Part of a small language model's weights: vocabulary 32000.
Each number is 50 + 10 x the weight over its row's rms, rounded and kept within 0 to 99. Layers, rows and columns count from 0. The size before them is the row's rms in percent of the matrix's.

# layer 4 MLP up, 1280x320, rms 0.115, rows 52-92, columns 40-79
088:46 50 47 50 32 36 43 58 59 53 48 52 50 60 49 51 44 48 36 78 47 41 60 58 46 57 37 57 45 43 50 54 29 31 62 54 52 78 63 39
100:56 40 44 55 59 49 34 51 39 55 59 52 37 64 51 55 46 55 58 50 50 33 45 50 58 60 67 38 54 41 45 40 56 52 49 57 47 70 69 61
103:56 38 53 34 50 52 48 54 69 52 31 60 49 62 45 49 51 40 29 49 57 48 53 43 49 58 42 54 44 56 42 74 48 52 48 59 34 37 56 57
095:40 55 50 45 65 54 49 71 45 60 60 41 47 49 42 56 55 43 48 47 60 69 46 52 68 43 63 44 53 47 36 48 42 58 57 52 44 56 46 49
084:57 35 71 36 69 40 58 53 43 52 50 42 64 54 35 40 49 65 53 50 43 46 46 33 67 30 57 59 55 60 61 46 53 41 59 46 39 66 42 51
106:62 44 42 48 65 54 53 43 47 47 53 43 40 57 39 59 38 43 53 44 59 33 43 63 47 46 41 62 45 57 36 46 49 40 58 61 50 64 65 49
113:45 34 57 51 51 54 45 40 42 47 21 42 39 51 61 42 43 34 37 57 45 57 64 42 41 56 36 72 38 71 51 47 35 66 45 38 67 55 61 47
109:40 51 32 59 48 54 75 48 43 36 55 60 54 54 44 35 32 46 42 20 51 53 50 63 40 39 57 41 58 49 53 56 40 47 47 54 53 54 46 41
098:53 57 36 55 60 64 46 51 57 49 38 43 35 48 58 56 61 41 35 62 59 53 35 53 51 53 55 49 39 32 52 41 45 51 64 59 50 62 66 51
094:54 50 36 51 48 30 37 51 48 40 37 46 58 44 60 42 56 50 61 69 48 57 32 66 53 45 49 59 40 53 49 58 40 55 51 56 35 45 46 68
098:44 52 67 54 71 65 36 48 53 54 51 43 56 45 30 58 71 44 55 35 33 49 62 33 48 22 54 28 50 51 56 59 33 64 54 41 73 59 65 36
104:40 52 42 62 58 51 62 61 32 58 70 53 38 64 44 44 64 48 46 57 43 42 54 33 40 61 40 54 59 51 51 59 49 53 62 57 70 58 58 65
089:45 57 54 29 30 43 51 40 71 57 50 32 63 66 37 44 36 51 44 54 35 49 37 53 44 53 33 46 36 52 65 39 46 40 50 42 57 62 51 39
101:45 51 59 43 47 37 43 57 43 72 60 35 46 53 52 57 52 50 40 49 41 41 33 67 55 46 53 65 55 61 47 76 39 37 64 49 38 54 50 52
104:48 42 31 44 59 58 41 53 48 45 49 60 47 37 46 45 41 38 44 64 47 54 62 44 59 48 61 49 49 61 58 59 70 62 40 56 60 45 50 49
108:52 49 39 51 44 65 67 64 54 45 56 39 54 50 65 51 47 69 54 35 55 48 53 49 55 53 47 80 49 59 42 50 38 47 36 41 31 44 53 57
102:57 35 54 52 54 55 48 33 45 20 56 38 57 52 46 63 53 47 54 51 58 50 47 53 67 59 55 64 59 60 48 43 67 56 50 38 66 60 52 55
101:20 62 56 55 61 54 34 55 46 47 57 38 55 50 28 47 50 53 55 21 50 45 51 69 48 45 53 48 15 43 37 54 55 47 54 30 46 54 55 48
093:44 48 51 56 38 52 40 43 62 46 48 49 52 64 64 46 43 51 37 55 48 47 55 45 54 49 74 59 47 55 44 21 55 56 56 42 41 42 34 49
102:42 51 56 49 53 54 38 43 68 48 43 46 37 52 62 53 51 67 49 44 66 52 24 43 45 59 56 56 45 53 43 52 56 63 51 50 51 50 73 51
097:83 53 52 30 55 63 52 38 56 54 62 48 51 58 44 62 42 41 64 58 62 48 40 46 64 22 46 46 61 52 48 61 45 57 45 62 53 52 56 46
094:54 47 47 67 61 69 44 56 34 40 48 51 57 35 54 54 55 57 59 44 52 55 44 68 34 48 64 35 72 42 64 67 51 50 50 50 45 44 51 54
101:37 55 50 62 66 61 62 48 75 57 56 64 51 53 50 62 45 29 45 70 62 47 57 62 59 45 47 53 49 50 52 57 47 53 47 51 56 45 40 50
102:40 44 60 42 51 66 70 56 66 60 50 48 49 39 47 40 47 38 20 39 63 45 55 41 57 54 35 46 60 44 66 45 41 53 49 62 63 47 25 52
113:48 52 53 62 45 38 60 23 35 52 40 57 61 50 62 52 49 48 47 41 70 39 50 34 63 53 58 36 65 60 53 45 48 48 46 49 58 53 45 70
106:48 47 76 63 45 38 44 39 47 30 58 75 47 48 29 59 39 57 44 37 55 49 50 39 40 42 50 38 46 64 40 43 26 47 50 47 46 61 76 39
098:52 51 61 43 52 47 63 46 68 37 47 50 74 48 51 46 58 54 59 47 32 42 43 55 67 46 53 52 36 64 47 25 63 50 64 68 62 46 46 53
100:69 40 59 53 42 46 53 52 24 67 47 61 44 36 48 59 48 43 48 56 56 53 64 54 62 71 60 43 49 51 34 45 47 53 37 47 57 61 48 52
101:57 41 52 51 55 43 63 43 58 34 40 67 56 54 45 61 47 54 41 58 41 55 47 41 50 63 50 48 49 47 57 53 42 53 56 52 48 64 54 52
098:42 59 64 51 61 62 46 48 33 63 46 55 54 49 49 64 59 49 39 52 46 42 51 52 51 80 40 50 46 56 46 38 31 59 43 44 51 47 52 53
090:48 68 46 48 39 48 48 57 39 44 50 65 35 63 58 49 49 56 65 43 43 40 60 56 58 45 32 38 39 53 47 37 52 70 45 61 47 34 52 52
105:47 49 42 49 53 53 59 68 51 54 48 69 43 46 45 54 63 65 54 54 61 32 41 50 55 57 44 38 71 54 43 30 49 56 46 54 67 55 44 62
104:34 28 54 43 55 50 66 50 61 62 43 37 50 58 50 53 50 44 46 46 52 48 54 59 70 49 40 57 51 46 40 23 49 32 33 47 49 68 41 54
098:44 44 60 64 54 49 37 57 30 54 48 52 45 47 45 54 52 52 58 49 29 51 45 43 46 72 55 46 51 65 51 75 53 49 58 54 38 47 55 41
101:60 64 53 46 51 44 60 53 42 59 43 61 48 44 44 62 37 53 37 54 54 42 57 61 61 48 45 43 49 43 40 49 48 75 62 52 62 43 57 50
106:43 48 31 71 61 62 59 52 53 54 47 41 53 51 42 55 60 62 44 60 55 54 52 50 53 57 58 45 58 44 53 32 55 58 30 46 45 45 42 40
091:62 52 59 50 46 38 49 51 67 53 53 58 47 57 61 37 43 29 46 52 71 40 50 60 45 42 56 41 47 55 38 49 51 46 50 43 39 41 54 54
109:58 51 52 60 56 71 43 50 68 63 31 43 51 45 57 44 61 63 31 43 50 50 47 48 33 43 68 36 60 42 38 58 51 57 66 64 41 34 73 43
078:68 68 72 67 57 38 58 50 74 54 64 47 40 47 48 63 43 51 47 42 70 57 71 61 60 35 45 48 47 33 36 44 54 57 33 61 59 66 36 22
101:64 43 50 52 36 66 48 66 33 61 44 52 71 63 65 33 32 74 41 45 56 34 42 53 65 50 48 43 37 74 41 31 43 53 44 57 52 57 41 53
102:46 63 62 59 62 58 27 54 34 38 66 51 40 63 80 44 54 45 43 41 57 47 58 41 32 46 41 49 50 77 56 39 39 49 37 66 45 51 57 52
# layer 4 MLP down (transposed), 1280x320, rms 0.0384, rows 52-91, columns 40-79
095:36 56 47 50 48 64 40 53 45 51 52 61 39 44 52 37 52 40 37 64 48 58 59 65 48 63 70 46 61 48 47 59 44 55 50 72 34 42 49 31
102:62 61 67 22 39 59 54 43 56 35 32 63 71 41 51 56 52 56 49 57 58 50 60 50 62 53 45 54 35 38 49 44 32 51 53 50 40 47 70 44
089:78 47 48 66 63 56 41 56 54 31 58 38 60 38 56 37 48 62 66 50 49 32 57 59 46 44 61 38 42 33 49 36 42 62 51 36 63 53 44 49
097:39 72 41 56 53 60 63 54 53 49 62 42 49 39 60 54 41 37 47 32 52 57 38 57 67 44 38 33 46 38 61 49 62 47 46 54 63 65 52 41
088:41 57 42 39 37 56 28 36 50 51 61 43 49 47 44 47 57 47 50 49 52 57 52 46 48 56 35 63 44 44 39 58 42 60 59 50 49 41 65 54
106:53 34 34 41 51 82 36 47 60 42 49 49 37 38 58 55 37 67 46 54 52 42 39 57 58 46 50 41 72 53 27 48 35 61 52 44 37 58 48 39
111:67 54 52 39 58 43 56 59 48 49 67 47 53 61 54 49 39 50 41 47 43 52 55 65 52 70 50 39 66 57 58 51 54 54 47 43 61 53 58 51
107:60 45 42 52 38 46 42 32 42 56 62 57 59 53 48 36 47 50 51 37 49 68 49 33 47 49 40 63 48 47 45 59 46 35 62 52 57 46 56 41
101:27 45 52 47 41 70 46 39 53 45 53 47 51 52 35 60 51 55 56 28 26 40 45 36 41 43 39 60 53 51 54 55 29 42 63 53 52 48 56 60
098:39 60 41 47 45 74 51 36 49 51 50 64 44 53 48 42 47 37 43 51 56 46 61 55 50 66 58 43 45 62 44 46 60 60 37 60 54 57 65 39
103:65 46 49 53 46 44 45 59 58 53 54 46 66 40 70 53 55 55 57 54 67 37 30 69 69 42 20 32 46 62 52 56 63 51 36 51 42 33 36 49
107:58 66 46 33 29 52 42 43 33 43 40 46 41 51 55 52 50 72 68 42 65 43 47 39 35 54 58 46 58 55 43 57 44 49 55 44 55 62 73 57
096:64 36 48 58 63 29 46 83 50 48 43 43 46 62 46 51 52 60 58 56 56 67 69 50 37 35 63 61 50 50 36 53 57 48 50 55 50 55 33 59
102:56 53 50 52 43 48 46 45 59 52 53 62 74 46 50 60 53 41 55 55 60 52 48 40 53 49 37 40 48 53 68 45 42 45 62 44 42 56 40 32
104:63 56 71 64 67 62 36 36 46 54 62 58 45 43 45 53 46 35 52 52 61 56 53 51 47 45 44 49 70 56 52 50 40 51 32 51 51 53 58 66
101:51 65 62 47 37 54 41 34 51 52 49 43 49 60 52 43 50 58 60 44 43 48 53 50 58 56 68 53 51 60 43 34 59 56 67 51 73 50 37 35
097:48 40 34 51 39 47 48 41 63 56 56 68 34 60 56 60 36 54 47 48 39 53 59 44 27 51 59 51 45 54 46 46 54 48 52 53 54 40 44 32
111:33 41 33 53 43 57 52 46 35 48 42 52 65 50 40 59 49 41 70 20 51 57 54 52 61 40 51 55 59 64 63 47 42 58 46 35 35 56 72 50
093:48 43 60 46 58 61 56 66 37 60 43 47 39 37 70 63 54 57 37 50 57 50 55 43 49 43 54 64 45 42 43 50 47 47 43 59 57 31 35 58
097:60 67 44 44 42 80 56 67 18 48 69 54 51 42 43 60 34 42 49 55 58 47 48 51 55 44 59 44 39 48 52 48 37 45 67 51 49 30 67 52
091:44 43 51 42 64 59 60 47 57 44 38 58 63 49 45 51 66 61 40 50 52 66 63 40 40 54 42 52 35 46 59 62 64 42 74 44 61 59 78 58
096:51 43 44 37 62 44 34 37 35 62 56 67 48 59 62 69 42 56 54 53 60 69 42 52 52 39 46 50 53 56 67 53 51 59 42 45 61 56 58 59
108:45 55 48 39 44 48 38 44 50 41 49 36 47 54 40 64 61 59 68 43 60 45 64 54 45 57 27 48 55 39 54 34 58 49 49 52 47 51 40 65
092:36 60 49 51 63 51 33 60 61 55 55 59 56 81 64 57 58 51 64 63 46 65 47 51 49 45 58 66 51 59 57 40 43 51 68 53 38 50 53 51
119:65 40 44 40 49 45 49 55 45 63 49 49 55 41 53 37 41 48 35 55 41 44 48 49 47 53 59 68 50 51 58 51 61 48 32 52 52 27 45 49
107:48 50 52 51 54 43 40 51 50 46 48 66 37 70 53 45 52 50 47 68 46 53 60 59 41 57 46 68 53 41 71 78 50 45 42 39 46 54 35 39
099:66 60 38 51 46 55 57 59 57 47 46 55 42 40 52 52 38 48 38 43 65 46 54 47 47 51 48 53 57 32 52 58 47 50 24 31 57 46 61 62
098:57 36 40 52 48 38 37 49 62 45 45 39 53 39 56 60 54 34 40 47 49 48 65 54 45 34 52 67 56 61 52 61 39 52 35 50 68 42 47 38
103:69 52 61 44 40 50 43 47 73 46 51 59 54 44 38 41 69 61 58 53 41 50 51 53 51 57 36 48 50 21 64 40 34 47 53 52 70 45 56 54
107:49 48 45 56 55 51 37 48 60 53 22 48 39 48 53 56 43 29 53 75 48 58 45 70 40 46 53 51 54 42 58 50 61 53 57 50 49 66 35 51
092:46 22 47 52 53 63 68 76 41 44 56 50 57 58 54 49 61 30 41 59 70 57 36 43 57 41 65 56 56 61 40 52 55 33 27 52 47 48 43 45
100:64 46 45 51 39 60 62 42 37 41 60 43 46 50 55 51 45 51 48 65 46 53 57 45 37 35 45 47 48 46 69 36 41 51 46 54 41 45 49 44
104:38 37 56 49 67 59 57 71 40 46 44 52 34 46 58 68 44 44 36 61 56 50 50 64 34 64 57 60 42 61 47 44 62 37 54 64 37 62 43 51
096:59 57 56 50 42 63 55 40 44 51 46 84 43 51 57 50 44 46 49 54 58 51 50 51 51 60 39 38 39 54 65 44 52 40 33 54 42 48 41 51
106:58 58 51 47 48 59 37 45 38 62 35 57 55 62 64 54 50 55 44 62 54 47 49 31 67 29 53 51 52 44 48 44 51 63 63 53 72 64 65 46
093:58 76 54 54 45 42 41 57 53 47 58 47 44 64 35 51 57 45 55 39 41 51 52 47 48 53 55 49 49 34 53 61 37 57 62 53 73 43 34 63
091:42 37 52 26 63 46 28 44 54 68 51 41 49 65 50 53 56 43 34 58 39 58 59 44 42 52 58 49 47 68 62 53 45 54 35 72 33 56 42 69
103:70 51 34 58 42 59 37 31 59 49 33 49 55 47 29 52 53 54 49 64 50 52 60 56 37 52 48 48 47 45 65 45 59 64 61 49 48 40 35 44
086:41 58 37 41 33 56 57 59 58 57 47 39 34 69 43 53 46 29 47 44 46 45 39 67 56 56 54 61 34 63 57 52 62 33 53 56 49 57 51 41
098:39 61 56 59 57 49 60 74 45 45 34 50 36 46 56 51 56 39 56 45 41 52 54 55 50 46 61 54 48 44 36 68 54 61 60 62 66 57 66 46